{"d_mlp": 512, "init_std_o": 0.0394, "lr_mult_up": 0.912, "dataset": "wikipedia_en"}
Each number is 128 + 32 x the weight over its row's rms, rounded and kept within 0 to 255. Layers, rows and columns count from 0. Numbers have three digits each. The size before them is the row's rms in percent of the matrix's.

# q: layer 4 attention query, 192x192, rms 0.0637, rows 60-124, columns 48-95
# k: layer 4 attention key, 192x192, rms 0.0664, rows 60-123, columns 48-95
# v: layer 4 attention value, 192x192, rms 0.0603, rows 0-63, columns 48-95
# o: layer 4 attention output (transposed), 192x192, rms 0.0778, rows 0-63, columns 48-95
q60 090:154161100165186161136159132087097117100147159130120082094181122131149072112171143101141128111143080136162130080179107091218094116130182111101184
k60 092:114118163086115140080145047139139118117102155063137131132136128134117138176084177164116093119109127150141169154082121141100173166101180070066107
q61 097:092138074147108114125082150080099113134138140120228078126130137162127115151106115078133110111129179137159075103105138060161094131128169148150134
k61 095:157089147107165156141123146105122087176116135156041137094141083126125083165078107174112132106140159114108088174138076134102167122118102131135120
q62 093:125215156153157136181121128080162110130112087135132088109147138158157176123136116125048152129114095132132142148127158187091132118099108059139052
k62 098:100124170078156131140168174169129075149156195103178171179105097136227104151133144072143075103143123136103127131135116093087196141165100120122085
q63 097:162148156183078167160135141165131113119129124103169150121105159104135155120154101114153103123128060148124134095153083139182105127129135089126114
k63 096:054120129123084130131108163035105027124088116209125104196164087144109110096142086124151167201138143132154176125107138158086076153113104132217156
v0 108:086215145132130097182174131171132118133070150163135052153121115112112129104182124138108152096181134188085085098167097145118137093103162134193122
o0 108:169176156134159084109148104171133177141061151160111049094145189130154191129140120119102126093167156126106150107168088141152153177085170130090124
v1 118:115119153171157066032089075158129114100133104108139067145113066161107110132122125123133125133144081108117143063158171119105133122158146209096116
o1 111:133110084117103048001144167191162156112156068103076101116124114113142115153159165098160069084167163089149175135104145108143130117157141113159129
v2 110:085130113131151123106079134117172068132037118122128140109152148123122147115134180089125103148147149133101085106146160114121124149116161138101187
o2 108:144159148151122155122070155184095119102151154139094098149132132107084124125124183158129121157117183050126182084111127153124150112146159129111219
v3 098:164117165190140153127110139221146036070137132146166117141108158123169161109094105094164116160125133171132092156115125089084119147119131132142126
o3 094:129121115137126151125177121101181128126133094174091201108087151131089138162116124088115094052172099123150137119194141157107122129155092132129158
v4 112:078111136090113137097121114113087087081174127154147166156136181148089060135154181134092048126087159151128082153109156121171151154130101076123117
o4 104:089133132116162108156115160095121111123152151093198148073072146113108081103128169144109090080088098174153106130126152113164158138098075144112100
v5 100:107123124107120116123136087188096132145145199151118168096122139145108101141211141151174118114107119127079176177099150117123119113135119119114133
o5 104:172065098138171120108123060108130093122148136132171174147108141138173175109127107155206177123133117181094164100135141082149124103094102177140095
v6 099:167168125192120119122107106118100104129128146138176146124081135138217116167098163155097115105120169157076111127108124197103132085123085137109086
o6 103:159169123171119105129134110154135113169124141114194114113143067125136148131146082161137095079105113157114164164106110122096064124151111151105074
v7 114:114140094169163082118158067096082142081112059084152125159149155098130116116121097097167093139085142120077138178116136179157126185124140209122202
o7 106:153115076145104125126193079079122132166110129091115144170132090122085150109097142151119122233162118137127114143142111164125183136174116176150083
v8 097:114146116142065078160174074131144178168111044151102151148158086112062117125132107151117133140151137166046151103110074134128139147192128106070124
o8 105:120143052105135013124102159134085115175104080098090164163149113184123122103128174117155084133107151189128137123098132082179159159111095166181172
v9 108:082124074121152127082097159150100190121138131083150194136116149112157115106125148119143120076131130092146156098203133213112128127158115113115119
o9 102:080123169107130133104173152163133150080118129093106174161107023086114130115147107129147181096075149116121128185095111111062076171117091118130131
v10 100:122133147147128140169166109151100133156175152109077135079176136166096096147131189100131105111115095142085116128120158160171070138078137139089123
o10 100:165086152159105084122175139137109131158150161092129117096114130110103110136140180142109155140087106152120192140139107127146109077136157116140173
v11 111:051162081087170139064135115159135119128195106121111156132138122134139109065171174161097122174062143135072132105062115094174129174094116119110181
o11 106:154152129098140158154172090144112072114160196107201127143116146169160133112153173121112109118101118162081105122117137118164094122129116111136179
v12 102:120191080114089141087174112132131169117110181165154167157115177122143122133108112137120117099112129079124093150144105177123104106135029119057111
o12 103:101152084180127126096134128094123106126145160129154129120131089098111147113149099186135059173124113156127137169115126063115113113151090084184069
v13 116:140172160131058151165195156098099130102136124067150102129161113160109095160062075191125101139115117140127195149094109170151140057162192131126131
o13 118:065103142151108129121136087130150140187172099125219085085125191128138146071125099144114104156119140163136141177119074111139133119212144099100108
v14 112:185150115154085101126065145073162094114128084136135123118164129198094132145099107117126125127126102132126105153116161129081060141042149057076079
o14 111:113141112109147105149118132078141123136149136100183165129158096198063154099129130119155084197107133105149142115089139187095091157153129086162123
v15 102:086133161141122136202095144080182132148093157134119120134119094124072105127140122094099153106140160168105123169112091124122090098149104126146184
o15 104:127179127086130151128151139070166129173140165129104098106178177137141123144143180078136182175112121145079078145125124152180085102104127153132149
v16 105:090199147134118141148088105066126112133175134134127133097138128093133129127113116117145150094185194072168093135089081159166109086112126155149178
o16 101:172172214095160186195158091098182116144137177128165054178116106144074166157144138117048135158126159135138077152143163150187077105109140126183109
v17 105:071115150128126107182190086155087166130132140122125082140130147132126134118197124121126154147141134127080187156134068104169149112163159116130139
o17 106:171082162063130135124156108122105150134170146159074119159144145188141145183174047097132142099184129168126175129163072105115204143075082091153103
v18 099:116125182147071136204145115109159157117154171155106120094116191076148179077108157104136183119040124123078134134145153136132208125174149118186123
o18 097:130140152164155108116154155109100204071069148108136112107086132088104164118098165125189146164105151070076108161124135058107202190142121163128132
v19 112:155162078105171208115149068109060179132137146124076112096106096091132049078150148099170095183103041100091179131124136100132120144151144133120080
o19 108:158140109166086138096131123126142120129142109106070141081129111132139160087134105110066138122150095126070120119105135182156141195150102153190058
v20 107:137125155077152112074144120190072141113119167128124134148171081111164140146142115132192067085150113056080188115129074180120135125209165173127145
o20 114:133065174066128131133180210167130122136137132159153174181187093128187164092147119163103127106146129167105160133196148201067126158101127169150119
v21 109:132105154113112128108130141078125133171194114167135141148103118116118081096093073148158104124093155116137130189107068126093118097138129130152144
o21 113:100105111107099125122198097113107138186190132140179145174122143117116126117180128099137120147107148103124128134123187131141155110154119138226098
v22 098:129142125126071141165078171124161141146186116100172109150122099113186083193155048190160128090104101121122144101129111185128121121115147113207113
o22 097:154102152176133093143140127139144116150134102109146115182174121155168116099124101141142153158138112145118077159142123156120093139132133078105135
v23 103:138099129182079145146087119096131096143108116170146177116115132175121147111111146128091113076150205117145121130158135156182145152110101088117096
o23 099:153122111151133103142028157089095148153182121150147147135115084179134140146098140126166159004078108126094136120131167122091092157090096118159067
v24 112:162136078113148098126183058126108158159137122081158118159096157095128177055115149143088161109147110115170103078187200146163133102095100149084141
o24 106:107167089095148158097149043151127122142089109089141088164108167095131124156147156175101146141106148066107133167144146107161167073093126154145050
v25 105:130122162150109131146104156133136114081137161069115146135120087166172068144115108159125122203139111115157150122102145128137138125156125098056167
o25 105:107138114094133107122148081110129111125100107094099139106099216126212086144139101080133096092158183139156093149093120083108108182185095139104177
v26 102:149107163141111119127114114134138125158120174112096104200184107112134108100211134134077106164117149118115134174132098203104141180137050084174094
o26 099:098101098141149095165123155071138121107113129101134070134135122127109115135167114079170166114147127195110099209067129107095118203129136137132095
v27 097:165147108108101123185098167097188083139120130118152162079122115148083124153099123140139167051183150170111156135131100142100120103131116124155120
o27 103:110069184095090095135111118171118190124143103139156134101084042105113216075132136152121102075068126110124107130123144133080141153079152121071165
v28 102:140130121181121121180100129154143158101126117190130092118126133114082139148115132115119099110111129162121152138074134129096137179121072097097147
o28 106:097122100166175120156107079087156170120096152140121149111080141145121173127120093126209087135084051130110133170118137165148084108105155118131085
v29 100:093082138075169117171158176186146101174159182148132077156152184105112202132114118177128122141138126179076122121152186015185142164153157102099137
o29 103:138149129132140140149172119139121135117115109093113140133113152140129111118114150136147125121227138112146128092121125093121206165105119052089098
v30 095:021132125199136116104141098180111102111079094150066133115119143125077151086154095169153100119166169137125141135104110168145083164159156148128166
o30 097:105067136123145100142138118178131068106130147077097155115089139137086146101120139156091104118160183143111175104162157131096121092120157150109161
v31 101:085116111100105127156122108145156091098128192096144126175156146181152112124142193068114111100097135088111112106090113142123111091123133144164202
o31 100:133117118086111156145147136214111135110143159127192064132144193135135093143174205113105154149111144120126061075156128165092179150137142158163124
v32 101:126125117112160087120158185193128096162172076157090081124096143132085106150139089136106165097086164139171081124074141178162148134124106160163121
o32 095:104237133174111097159136152192097129117128118103082140108066122099090149119128144161114154122075076131135111123145113121146151146114162199134148
v33 088:106179143134215152125123111097133175066051097142148068182160156070115194150157138162168089109156100141088132113127052124159107085152179103213161
o33 094:105133131110184140104178134109117167128123129133133082177119106132136129101133154149136122118120220166127182141121069190140145123105148125128144
v34 104:098175064172112103169128090145121124149134137111166138142140128158168114129156106126114161103172140089213091128111127128172113116091124169113126
o34 106:162169097170124079163151128128063053151112116090159070129091130176148102195083115158129086155116164115105081146148137091128092108134126148121151
v35 107:149135152150166173109151127165041161111100118127101134158134120160114143208102132106122168151114117187104139164128137203125145140138113132079181
o35 105:102134120187092103100139086068116112122068146121168143073139189144105105132196135065181159136121092136131151115152085122123138126140178121124197
v36 095:182121116128134157075110077157105136165192138180108161109151194112110144135123111126113070130120072118106082111102130149197143136119173096085121
o36 102:118104102133146053129148074106179150138127161123096187129129100168141087116151108099134152134184110088142107126134084110148121115145181136190107
v37 107:122129131107144112104147088142192206110098135118136105112110150146185180143148146093097078176132096151123150135162140163090168102130133136124118
o37 109:127043122140095116086136136115146104096137127143055127160130084108146129030144129143125098124152141085093114160137112158155163094092111102116116
v38 093:140062119127150150139103150080121142119163124122099178124163137158077122188109134119114166137152110117117073149119081128142195114141093126102071
o38 100:095103108207130143175084171194086145071190097117084105124157143122117083189110154144137138113201131091132133135108110162130102126126082140133121
v39 100:142147117135127138163164108117148097046145124154074137138160158143163198114144157091077188137146135160207201081118113108145097139116148084143146
o39 098:131122167146088133113085094064115105096120155144107169164164114188108138069124133072131150145132072123130189142142086142147056103101140133102151
v40 103:132170108195101097155132130094131073090149203170132176196105115101117154131159102061089166107174101119099182142165130116067113118098102106099151
o40 101:156143071132190148149093134104079142078102151150122094086192133122109166110168143115170139135130089055116170156096130137134086153124208129087116
v41 101:131106158149155071129109181110150105091128107200101183104134127143166120150080090133120120088168148143151124092152061125191144093039132166088162
o41 104:133146141117136111147130146113099084117142075151123136166109120150099096171153117093145153137094134118110147141150076152175089100105167075134146
v42 103:169053176108142183118139145171160111171127029158111184120106050144084153095121112125128119091116146123110047112106116160212089128086172133102085
o42 103:108201132109125168155131129108081089156107093166113197127123088155104125116159088116128131172111100189141128119170133105101117116102137094136090
v43 102:109182152098137183113209143120139166132136104116149125124076172137134087130112137139152087082079097129153112066143139099123169124166134127113140
o43 102:124118104116138130088134094130128146150116088097195127161114189084155141125150173164073065145062165140110113129086138089138093113066148146118179
v44 105:138141169099123165051138118103122093130098117154136067136104160183098119100081172163198134192118117084139192122054139123140130116147109130125138
o44 105:128082131104117114049146146100160093118165108161126142123130151182086124150096087123168115108116148134192141107043128084135128091113120158143179
v45 103:106105051148099131039115134115139132063157142129103093159100149168132088129140149109105134097146133087149096129175100155156118068140129182068133
o45 110:141133108127079145101111175143123146077174127121124113151092175146143120116102106098178111096125113124122154092143087116133033143185109133237161
v46 114:128143139098141120122133118095117175124100050131154137178122117112112133135118124175114169093175103095155131096134100169092134125149097074142151
o46 111:044083149122130148138064117148074148163132078120125044116094108139160103160145153150110131094147136100154110157115045116091134114092133111176181
v47 107:147108159134130109117114153081159086130148108144104099136153141125127085165175136097109136127124129198113103146029098124119098098084116127146142
o47 109:142051170105121080091067115125096073132118137196113123107151146128106108127156176102175116121056136143092131108109157123145181136124129147128155
v48 107:080138147164122046111122189135134117173086096152147115146179129174089088103088164137139131177118115175136081090096113179131161182114091126149185
o48 107:101087071134126085140139182088172107155055165127141083132149138116117036132145196140182122126117123146128117120099093123111101116096108130101137
v49 108:105178095131168112115144092153122173072153123152127146178161033140159149140149176147091072128063144140143036095104139118123091166152191138159180
o49 109:140113099156152141133087096142161132107101148125102122194183172151129112110132183161147112172128159114217114106171115130121107145147158154136143
v50 099:130112147127177113173207074149095122153130123084213111109110183174122144144105151105177097130063102183147135120135100151138143083118136159143103
o50 101:095104125134109074162228142124130103095126099091140154098116166140106167149139134100117114153141115204133128108177122169109221110101148116098148
v51 110:104149120088074130122062177105087107134096176139103079157114083203125169193172163153151137066130158153111102132093116145191105150094171141160144
o51 110:141165131091104100100098143160124162183121141182160125151086132197092125223148133152140126168115138188110164053126149172116119119149160194132116
v52 103:082064122107080110100123194139174077057181093151143094141073093139126107100129166124107135105130131118160105150128092083145163078094159132125160
o52 102:069150161089119157095154113139089126127191065124106118118150174124088114131120116078130122111144125133171102183127120124089123185191108120067126
v53 105:086122190132185131105138124106118115167190112105093144109152137153087137163123134087123135110061159139121092163121097105119169142134126186172125
o53 107:142096175179195206161116117136136112134194112129098120149116162131116163124145128066165140137116110077145138134115132173158188050145128159098131
v54 093:155130154126054123164074222184152147098059095099157091152156143124124147104137078158116140128115112182117145102106148120159122127160138160121078
o54 097:105109140122110077140161104115121127094091133140139090101133129144151110140172188178118119162106162201160102167123135134143104147164150092140130
v55 102:192165145143151104086098080139048117050160140101138133122114094104149174147031147138119131064091129096169089096125132104161150139121114115203200
o55 105:156054133105126088098189097084127099159141127142201125125154074048044114166141157139142128080139144080149090147086118133109097106156181137099137
v56 095:171113079116125162093108141152116179119126130174088136176222118099113083127145131174150154142093158083124187107134059139139106157114154106149122
o56 095:094083094104105068133101141096143120170122135100153123127161100163129126148180111121105134178138099187127124095130098133114121175113129127193151
v57 096:107141155153166159098148134183057115144089121131156140114111130060132152101111111142104118110103121135057110187106151113151173175190152107182134
o57 100:157100199134127122115167142157129185064083128114126147125137125108117152130138158147095119089181158152123127102120120205129105088122130223192139
v58 107:147137118118086141132129123121156120177146115130151120122157133145145124127138107084114100154129102164056116142097170073113125186142079127135114
o58 113:099077136109174110128132057135100139132088153124098101126155143128162104063114156096116081057146137087136124104083115109110138062166089108157128
v59 108:050094089173132169134084144150233153093148118111116179108149162130136082142117127118110111154160138069144124134157166095134093150148117124076099
o59 108:095082113108125143166041146112119075107126121072118156174168123132204106149112076089079134125200138102143084062144100129132075084196136184102174
v60 095:090087123136092101126112126244156143113109139155156088138089141102077138080094138130099146108144153136130123134146125133160178119089138194109158
o60 095:161123151127124160106162158126120142178154139095194176126117124131122172152106069135142153185166141126139128171106161122077098078114097078082069
v61 088:121102098134118144132109156116163145164113136081074099122109166124213108127155122134138131131111141096086118151135122122158085164185150175123089
o61 091:104157119178164154180167111076031131191102132104108076152099127202156161160108114098089134135179145136133134098103132113084117099185146108156121
v62 100:094163095115150149137129134138183122138137144134109153099093119174114076169158144122117127155077135106154156099149169131106126114113055139126075
o62 103:124172112148129124126096150169100122069143101118069118144129107170158118095159182128077122136085111122099119101098151125122090131102103138085148
v63 091:089141180171111116171117104134160180142136099233056160074117075145121158134168108120064142123201155133089104100126067060097098141161133142105114
o63 091:120118158118154123114075126132090115143136137138064137092098114176153171122100129097112155170148102086160163166151100099186093075130124104131088
q64 100:200121128126146156133150107125124177094117152147113072145103115106090145050131104124121114146152111099096149117134165077139084126150180106095125
k64 092:085157099128107106139128121139075086097138132104126169138150105192077152152133145166095156142123138123114159151133101148171164090149161106105104
q65 109:040147130125078121142105075147131159120181050086125127124080170133116126194156146124143164117195126118205124151125063084161125137102081140126142
k65 096:165134113117142189085122133166127096130159158118189106147107138142163096095148144089103082094167093154117077186096197099143137119129146147128131
q66 094:101105146082130125154165106159167114164112038101114160106148062142098130118113132146146216140108114087160180138126079115142121114132154095150165
k66 090:119078145168208185197087102139134059077139146094091147131124141109126147150129058132149125148129112148138111151140190187100128158130149103073126
q67 094:175130121121184149136159163105097108187083063150083148097162100150128101087112123126138064156106151106100143063084153146078079122198120107161108
k67 106:187097097120154112074110130135149106079084077131076149110150147112135149146084162147166152104127195117103125089162120109054142108139106152135150
q68 093:140081144103101128167057140147138151105107079127139155136145106113156118210136168185130122115121103112133129119097140104088110136077116175076111
k68 112:165073150157151201104125106140164122113180152128133129146108075089137123092189076065146135080082107149143122233165167120190144096097139120108153
q69 081:059120161169206165147106134104084148116133147167134110120128124152145115141200125144107180189133155117105098128176091174168056093142069137141122
k69 091:123102190148179061158105114124107084125161095191145095091120097132118147127109103142140184121099163147106144172098219129113136120148121085167094
q70 089:118144122196166119131111142098088174138167218130122153109134151103132096114127108124067137132136095181159123193134171101128111133100082168131133
k70 098:143083132124054105059124114133120147132183133105034113117117119202133145118156122160149123136116138142126137121169100180143127163155134115116124
q71 094:130144132079167122168168145160122148118051100085123082134157134129079049142090132135136096133118091127169181112181143137122120093102162162156135
k71 091:126140077084198107138145160063118098103190159165124110107109185115147168171133102117155177108072166125124123131077105166132105133185133100106136
q72 092:143185110115139089140091132111135149096092107149163159099127219169102132132157218086155105129121101200180149130133165071145163128142144132100085
k72 101:159136118144133083121167213141179105143185073160171087143105102136171076159070111095164148113178138097071115112114121084119125158131093158125134
q73 099:109123183119170127095047113097134135083135097154132099086149194123140126093198061074201140146130134129119166155138093114155117117117120114131160
k73 101:119095109100148130064169092118154116071151075110131067118186136130124143131115057140127145095166133113081108170135255110119114192148139086135113
q74 095:168103155137144142117096136134135103082064109121135121075152154134116140107158183130120079165100097135074150110164121024190121146167144115126109
k74 093:108110119157121152092144166119186173108100103189054176091177135136108071163117058124114128092141130099163123056115143127044118114166148217151105
q75 097:133115120122148124112092110118153115145133186094153103143099124115114138074159157108185196100124187111145099132096047155122103106170159113111134
k75 104:156095133146121131092118140162131161155118178130112122186149099094136105203100116096081101096148118083175104091072135142150069078171095121154116
q76 103:159101135084130060126136098146117072106093120128147180085121098148107153103088181107157125070156113131123129081168103136105160115136121187085152
k76 097:121183121201182152122143134225197163168140116139158159149097131126156105139146108127103149122088137115144107171140160100064145143169096123058151
q77 093:161128102148121144072160053182206128113142097130070172120165099121114059124091078156149186113142120080143166110109111129114165039136098118134097
k77 101:148168155173131179152196122153126150136132053110148129134123057137134110073105136208118160172111099173103149129216136126133127136070133191204132
q78 092:114171117099137130162105124124158121111142151118164112156128155116115160081098176130076143186073093047089159124181129101168189164123190115131114
k78 099:097138139112158084111112162119116090072126101094221176186190106079120111153109135086156122107106155107189098154118121135130120131126133134156175
q79 094:141132093125096114145116145128147099078155149122117100061106126147150093124140127130184150119129178119093162132104138132112183110106167170123153
k79 090:100155097104119149150102147176144091089105130095139180146098087121206118110138166116148093124137153162162149075136116138135133156101123136138139
q80 103:103132059171097056081093125084122204122141169129129101152102109121103150158080117093104124158118102184110077114138146149127189101146168112072102
k80 094:138071190120180155136185163134120192164115108092019151131127074107138127129133142144145130140156026147127117150165105090118122149148106118103123
q81 100:146191163122131138127073123122156116173085084142161072130167099120134110139163160156096099152098110105124106070155097155140061185138188167080134
k81 107:092116108126104188133210134080160131129119143158168129117160153136130235133106123152081121079134130138157129166121110117153142117149145177186114
q82 103:144167133102106141141122074103160097124075203058153100149065112111092168128113157099139150154175127149132069188175147081164128163089156103078105
k82 107:094103017104147120145124161097063128130146119105119155111147100148106108142129119123155051154134110105115094064096128163104125163128108121116104
q83 092:180166089117077055107136152148102115111155090138172161089092116150083122159061155139134104114078148105125156085149079085073154148127177136112149
k83 095:153146145066156147118115148132101148163100158143182165167112129114080167113116184092180113069076153094126082170146143148167176105107102155091125
q84 099:117147108094127109206126112095111122111162121132083132175176152117078149147130121134111108114132121160186159159151089085154105155110094139104074
k84 092:134118146132139098124149157084077065141108164137140201159141166129152116162130091177106114178107171173202200104093140085167132073087145117071121
q85 102:150078139077143111119154122181103177077136166082087102141122146130116121102133204171117128140141202074129140184138182161134141167154138120183131
k85 105:156158098124141146064242171157173101136101144102191122173147136160102121147136189113085200127098110137136095128113128136176081126079110112107113
q86 097:165106095080151159186130116114150102126155148115036108182110159108099116180107112057101126131140123106079153096124141085125080105131000139168172
k86 100:105086094140142080114137109101103127148139104144160111154158117130163086106169114113129157158169151125090110113074133133111176175125094112132136
q87 111:084155117181139179151141019134026128093162126088081094110162117122156137061128050107136127162170113168108102142118149157111138108121097118073184
k87 110:165109111086193107175106112132134151088177128080080189107093147103117097126147211143145108089176124118152065094157083101121141123109122202052123
q88 097:158127177152135091105132127120068128063147093181104126078144133131163169077112117128051084142127138086186112123085172140147148168153162148112145
k88 094:101192088140092102162080094110085123112201158095138164132104096127154163070155161136126171122142073104142093130122087142135154124106112158123095
q89 093:054105118149130117152190154175084173094147153156158160089143151128095147144100115169136168153130145128128100111162171145140121147098143128059131
k89 094:087106188145131111170123133113105123129139075103102153128105144147076109101123096152133120137141113094135086105176100111138074112125128188130060
q90 098:162092143109119160096129140141125133182178132135106129203135151156150157098109125187160139128151118136108132124147111123209177105140199093094130
k90 089:144153157191135095099123164135160133156190085108092136154121107077108086101104137176122121113148121123152104124127180111089037105116085086122135
q91 100:060131123167090177081128133084122048140153115138098140135133185150147127160185131105128136103110160090147092139112170124165143140132041112077164
k91 097:025108163169122144105104071140135135134099106127088138156182102134117135101124102137156161153124105152117191121132144125141189162099173125175115
q92 107:092110209102105131154145134136149054142127130118100153164094091224125191191146190171188099168122191116161135130132119150151095150152105130135141
k92 093:071136135080155152123124138133066078163079185138162173122165134186164140079123144142125146174126094123103130159150124134137173121129140115136122
q93 105:134085105117164046149129095123104136099140166101168095136149129111146177145117103130095154122133095112171125120135118094134100090166110122164118
k93 105:096120092135141081167154137109133122123180146122121129114109125133130114127158137148161132148133101149185118147099128165079090137153094134163147
q94 100:150084154109140111171144154124127126121090103133107158114165148068137182129158099153141123098098070087094118136123138160130125104064128123090133
k94 092:090082181130115125164123073101113118100152150179125109083109125098132114105170062157087107104105111143100147109167183091116117163160141117107126
q95 098:148122142102169046145112124139190147127077198082076100070099135136147105141095113117155120172127086119168097118117114147188176150149077159115118
k95 096:174134084168126179145139059169142105149115073133116114128102136155157092137157174104066112172154091068130219125181074142128168089137135145138153
q96 087:158122127123174101127157164176119144174109135154138108177115098135157165091124108167155097102105139100138187121122144149134117132178106147127105
k96 094:155076071138155195118119152155114157112171142121113159118111132119131150051138090142118136087121118121112182132111215069092103072130186132141100
q97 098:107196133128136183069098098110176140120163107105115106151113162067130095070152136130150124090094085159181128125117135108121188144145103119120121
k97 088:103135132139056109136145148079130104127135058076124145065138155105145140124115148089120127141161105110147091127153078103111169188107102188154070
q98 090:194183115131074123111135138146174145203093067162188156115131127097138119133150181150088111147059142193155102070100081116123175110153096127097099
k98 095:146114100111129143092141170148128118108145164131097107137184075097170100117097082125164136048134138110146170157120113139120092116138142134102178
q99 108:142100117122134091139197115138143199141107158168170162092108109187111152150160168109105157179118104156195141075154092166109131144131150128074128
k99 091:133133133142135155183123141099083137150121215101053121150073196132153103123116120135181146098159186106154147125058116094157069063203115136147148
q100 096:112137170145128098125132129079058034092115117085115135144174153107117091119081117128146104116161199118115068145136086128124151097086091117107150
k100 090:143127090112152117131126118126146130130079160076207075158156123169149155087168149123101202146136101131140130090145089189104038126101107170065142
q101 086:133130116099138064144149168098128116088123102100117142123137107139114170137094110107130091095149135140116183115124062140119197122079193130121121
k101 099:101228146129178149116075080165160146082163127133123166142089148090180150138169131112136109123196058139112095109130155120118190121151145114140187
q102 088:203174153081138163175162148067161130154061128132108198130102148156127133120133126136087131104124105088101071139092110181156135152133143119144133
k102 091:102147106132136108131146191072110161161121091160103173149132194093109075165170122088151119203134132160106135125155106092059099127148139184116143
q103 100:125082115183045123148162165171133124147133089083121199131089066113121062141080150163129109083163104171075168132133112120142157078078060131112134
k103 102:078129059134199114112128078137133171153039175148163129145105116150132068120154100107151138108118100151156060207090144096105137125119182128128161
q104 093:158108122165130116109093118121139117170126148148053122143141173113155148138109096111151119108130116087123134168129151159171080074170093165146173
k104 096:140088163179114128120173132143130121136073121160078119114087104119153064064147120139119162133128098173140178128098116118120156204094179132131119
q105 106:138112171181086139131174160140104167137112122137129186066043058180111141085142135123133090111122132157097134103180137149153130118115120061073126
k105 097:137132190162172121153154118128125123127142103105109157040092125072133138122092132143143157132141163120191110153111157126136129056185081102023114
q106 108:096133145098100165106139161072195124133110166111140120160133096129093132153082086095079157128112126137089100198128097094120176182099150107061099
k106 098:087188091153177124126117107101108107115134172183142110121177117094133093101146131097148130050145147086135117159099123114085101128164030140096098
q107 092:188189119091126150182096159108120091164136143082184116085135194221141111094113168099191127153131122105119103102160145140101107159113138154102139
k107 097:075198091117108097146134121152214097126127128073115101152061116160108163081134197146166098092116130123159124161097137165108145135111075196140171
q108 094:156138099083142136099087149113128125169125056155162173148139147177135194092165164125050152197157132161070132082197099113146103139108116193186132
k108 094:142129127135110143161116164155100094127096116128180159130104128125163195067095114133140182104141117147168120170117107080085150068159097179151223
q109 098:163129112137139129151122136147097187186075157197116128078130181162153135146166136084116122214125144173137113168099084075136117120148077046153123
k109 094:087181135071128085096147144085098043108147132130136157176102073114131128098139093130124048131163165117137118129141088047176173136080135106159159
q110 090:146166114059119101144159168148161123075122064078172126216147113157139114101159144124160159114173142183147168133142159180118125151117084131106124
k110 093:193106092113108086139123215107106132123132106141176212156113108104158096126074135113125093089167202131103116184059161157107142089161217146147087
q111 089:129091164198118093155154064096133136109141102214062129129085094089055116108174128118128112123122113142093069197078133111134158100093143115136135
k111 096:191124147132119104101093137107127148140145168183120156112106106121117116144095129103143113118114096130168138083142138110146122122115105098180122
q112 102:140080112130116108145096136107160126102102185214115130125148111087133133136074143094135124175144199134121134139134092092135086153111168161098099
k112 106:182117069086130125141115129126152125176190110136175149138145144170156118113151053124150116165149102087149110068147127184177143165131133092151067
q113 096:095131133115148143148075121131087150137157141107050101095188114182150114149105148156107138115108123094132094157073171113157100135125140091140134
k113 091:116145155147179167105148144160134143084109139125130123085153151071138186137151129143107157153139120145129140169136052117124143085111097124080160
q114 101:145185186115155114154170151155108075129125114149123136122132093164211085147095137143047144132078178073140098107130148113091163130161099146123140
k114 101:096130112130139153102141106122120243138104160104130070131121115146106122129149159121171111201087141128089118168116166075060187130064136224131077
q115 106:098129114118126109143172033121146117134144138121176084168199164123067145161122157132158106122139154198103108117087128155177079152108151150166137
k115 097:147063092125156099091160126102145077152163127116140166124133177133160077163141127120124188114186148184171097078082110152076154148113100192132106
q116 103:126097151115121162115141081156147197151143104111085118175078116168140118110102127079129188142122144155140064116174161133155152114157148128163111
k116 092:173114104187139119097104124121103105136106129083103137098113101132123113156095110154157165113159125156094126142144142131120075179168181134082097
q117 094:101152158100164170085163148093155151127127133171124141131156176118091103149106180137160093105132112129163139127120103130082140149159122083166115
k117 100:093169109115105133143139082161068091122153132119182121126144132166135174116112133133215113086130088073143120113170110128079163107135076110105147
q118 103:143156037207129150174122113085185112148093140064144133104155102123124162112162072114123129130163099163107133110147155122201152177134100131127172
k118 103:131136104084088139113089118090155145116123187122185149142170169112148174165094120115090123092143167172154081093134095122121174153122117168057153
q119 104:162063140110121128170142145130109146150134107128170100142093117137171150099112096131138115093092173143087138173139147125142144080080147129195120
k119 099:140142110104148159125144086091132159123094100080196125155099074155117138101188143094109158202095102157151145098116085106066085032087129175131159
q120 106:136125066121190049076162168089135150111087160099125159165101143090126099171129176107211128155137164155097124099175155179160190161165121166093125
k120 099:124072131108168117139109156132160156153138094201071076112174127151110123143076119129126165156106129154127140104139149120166144170162158090097102
q121 099:174103117111131116143107106149119125147175082142050120157171114101131134072113187102099093167156133108086081119092175135089073117124178106140120
k121 094:139164128083125076161105175173118164136117154115140134157074075173149129155133141061102140103150185188150147133089069144130167126141051202117015
q122 100:088089156117154108124161200143116124140120090093131119121146100175074160159062081137131148071156189152066161137103132087089177141157129148128155
k122 095:127123163143116169090151144129150061109119188089109158112227135101116107160082180123145161158131094130145155154142144171124092135094141122154102
q123 105:170115113097078156128199107131141149122132114059146118120140169136138160128125094107142097160172094134152112146127100168096157199093197149096100
k123 097:174078126139126150095108146148088113117129130177094145032106165168096100128151146170109066161162144150148159088163094055144129109122167114171077
q124 107:152169131138122158166148105091069133124139135145149105043155141091112105142147153069128144135148134210095122086150140190104146109202096119062081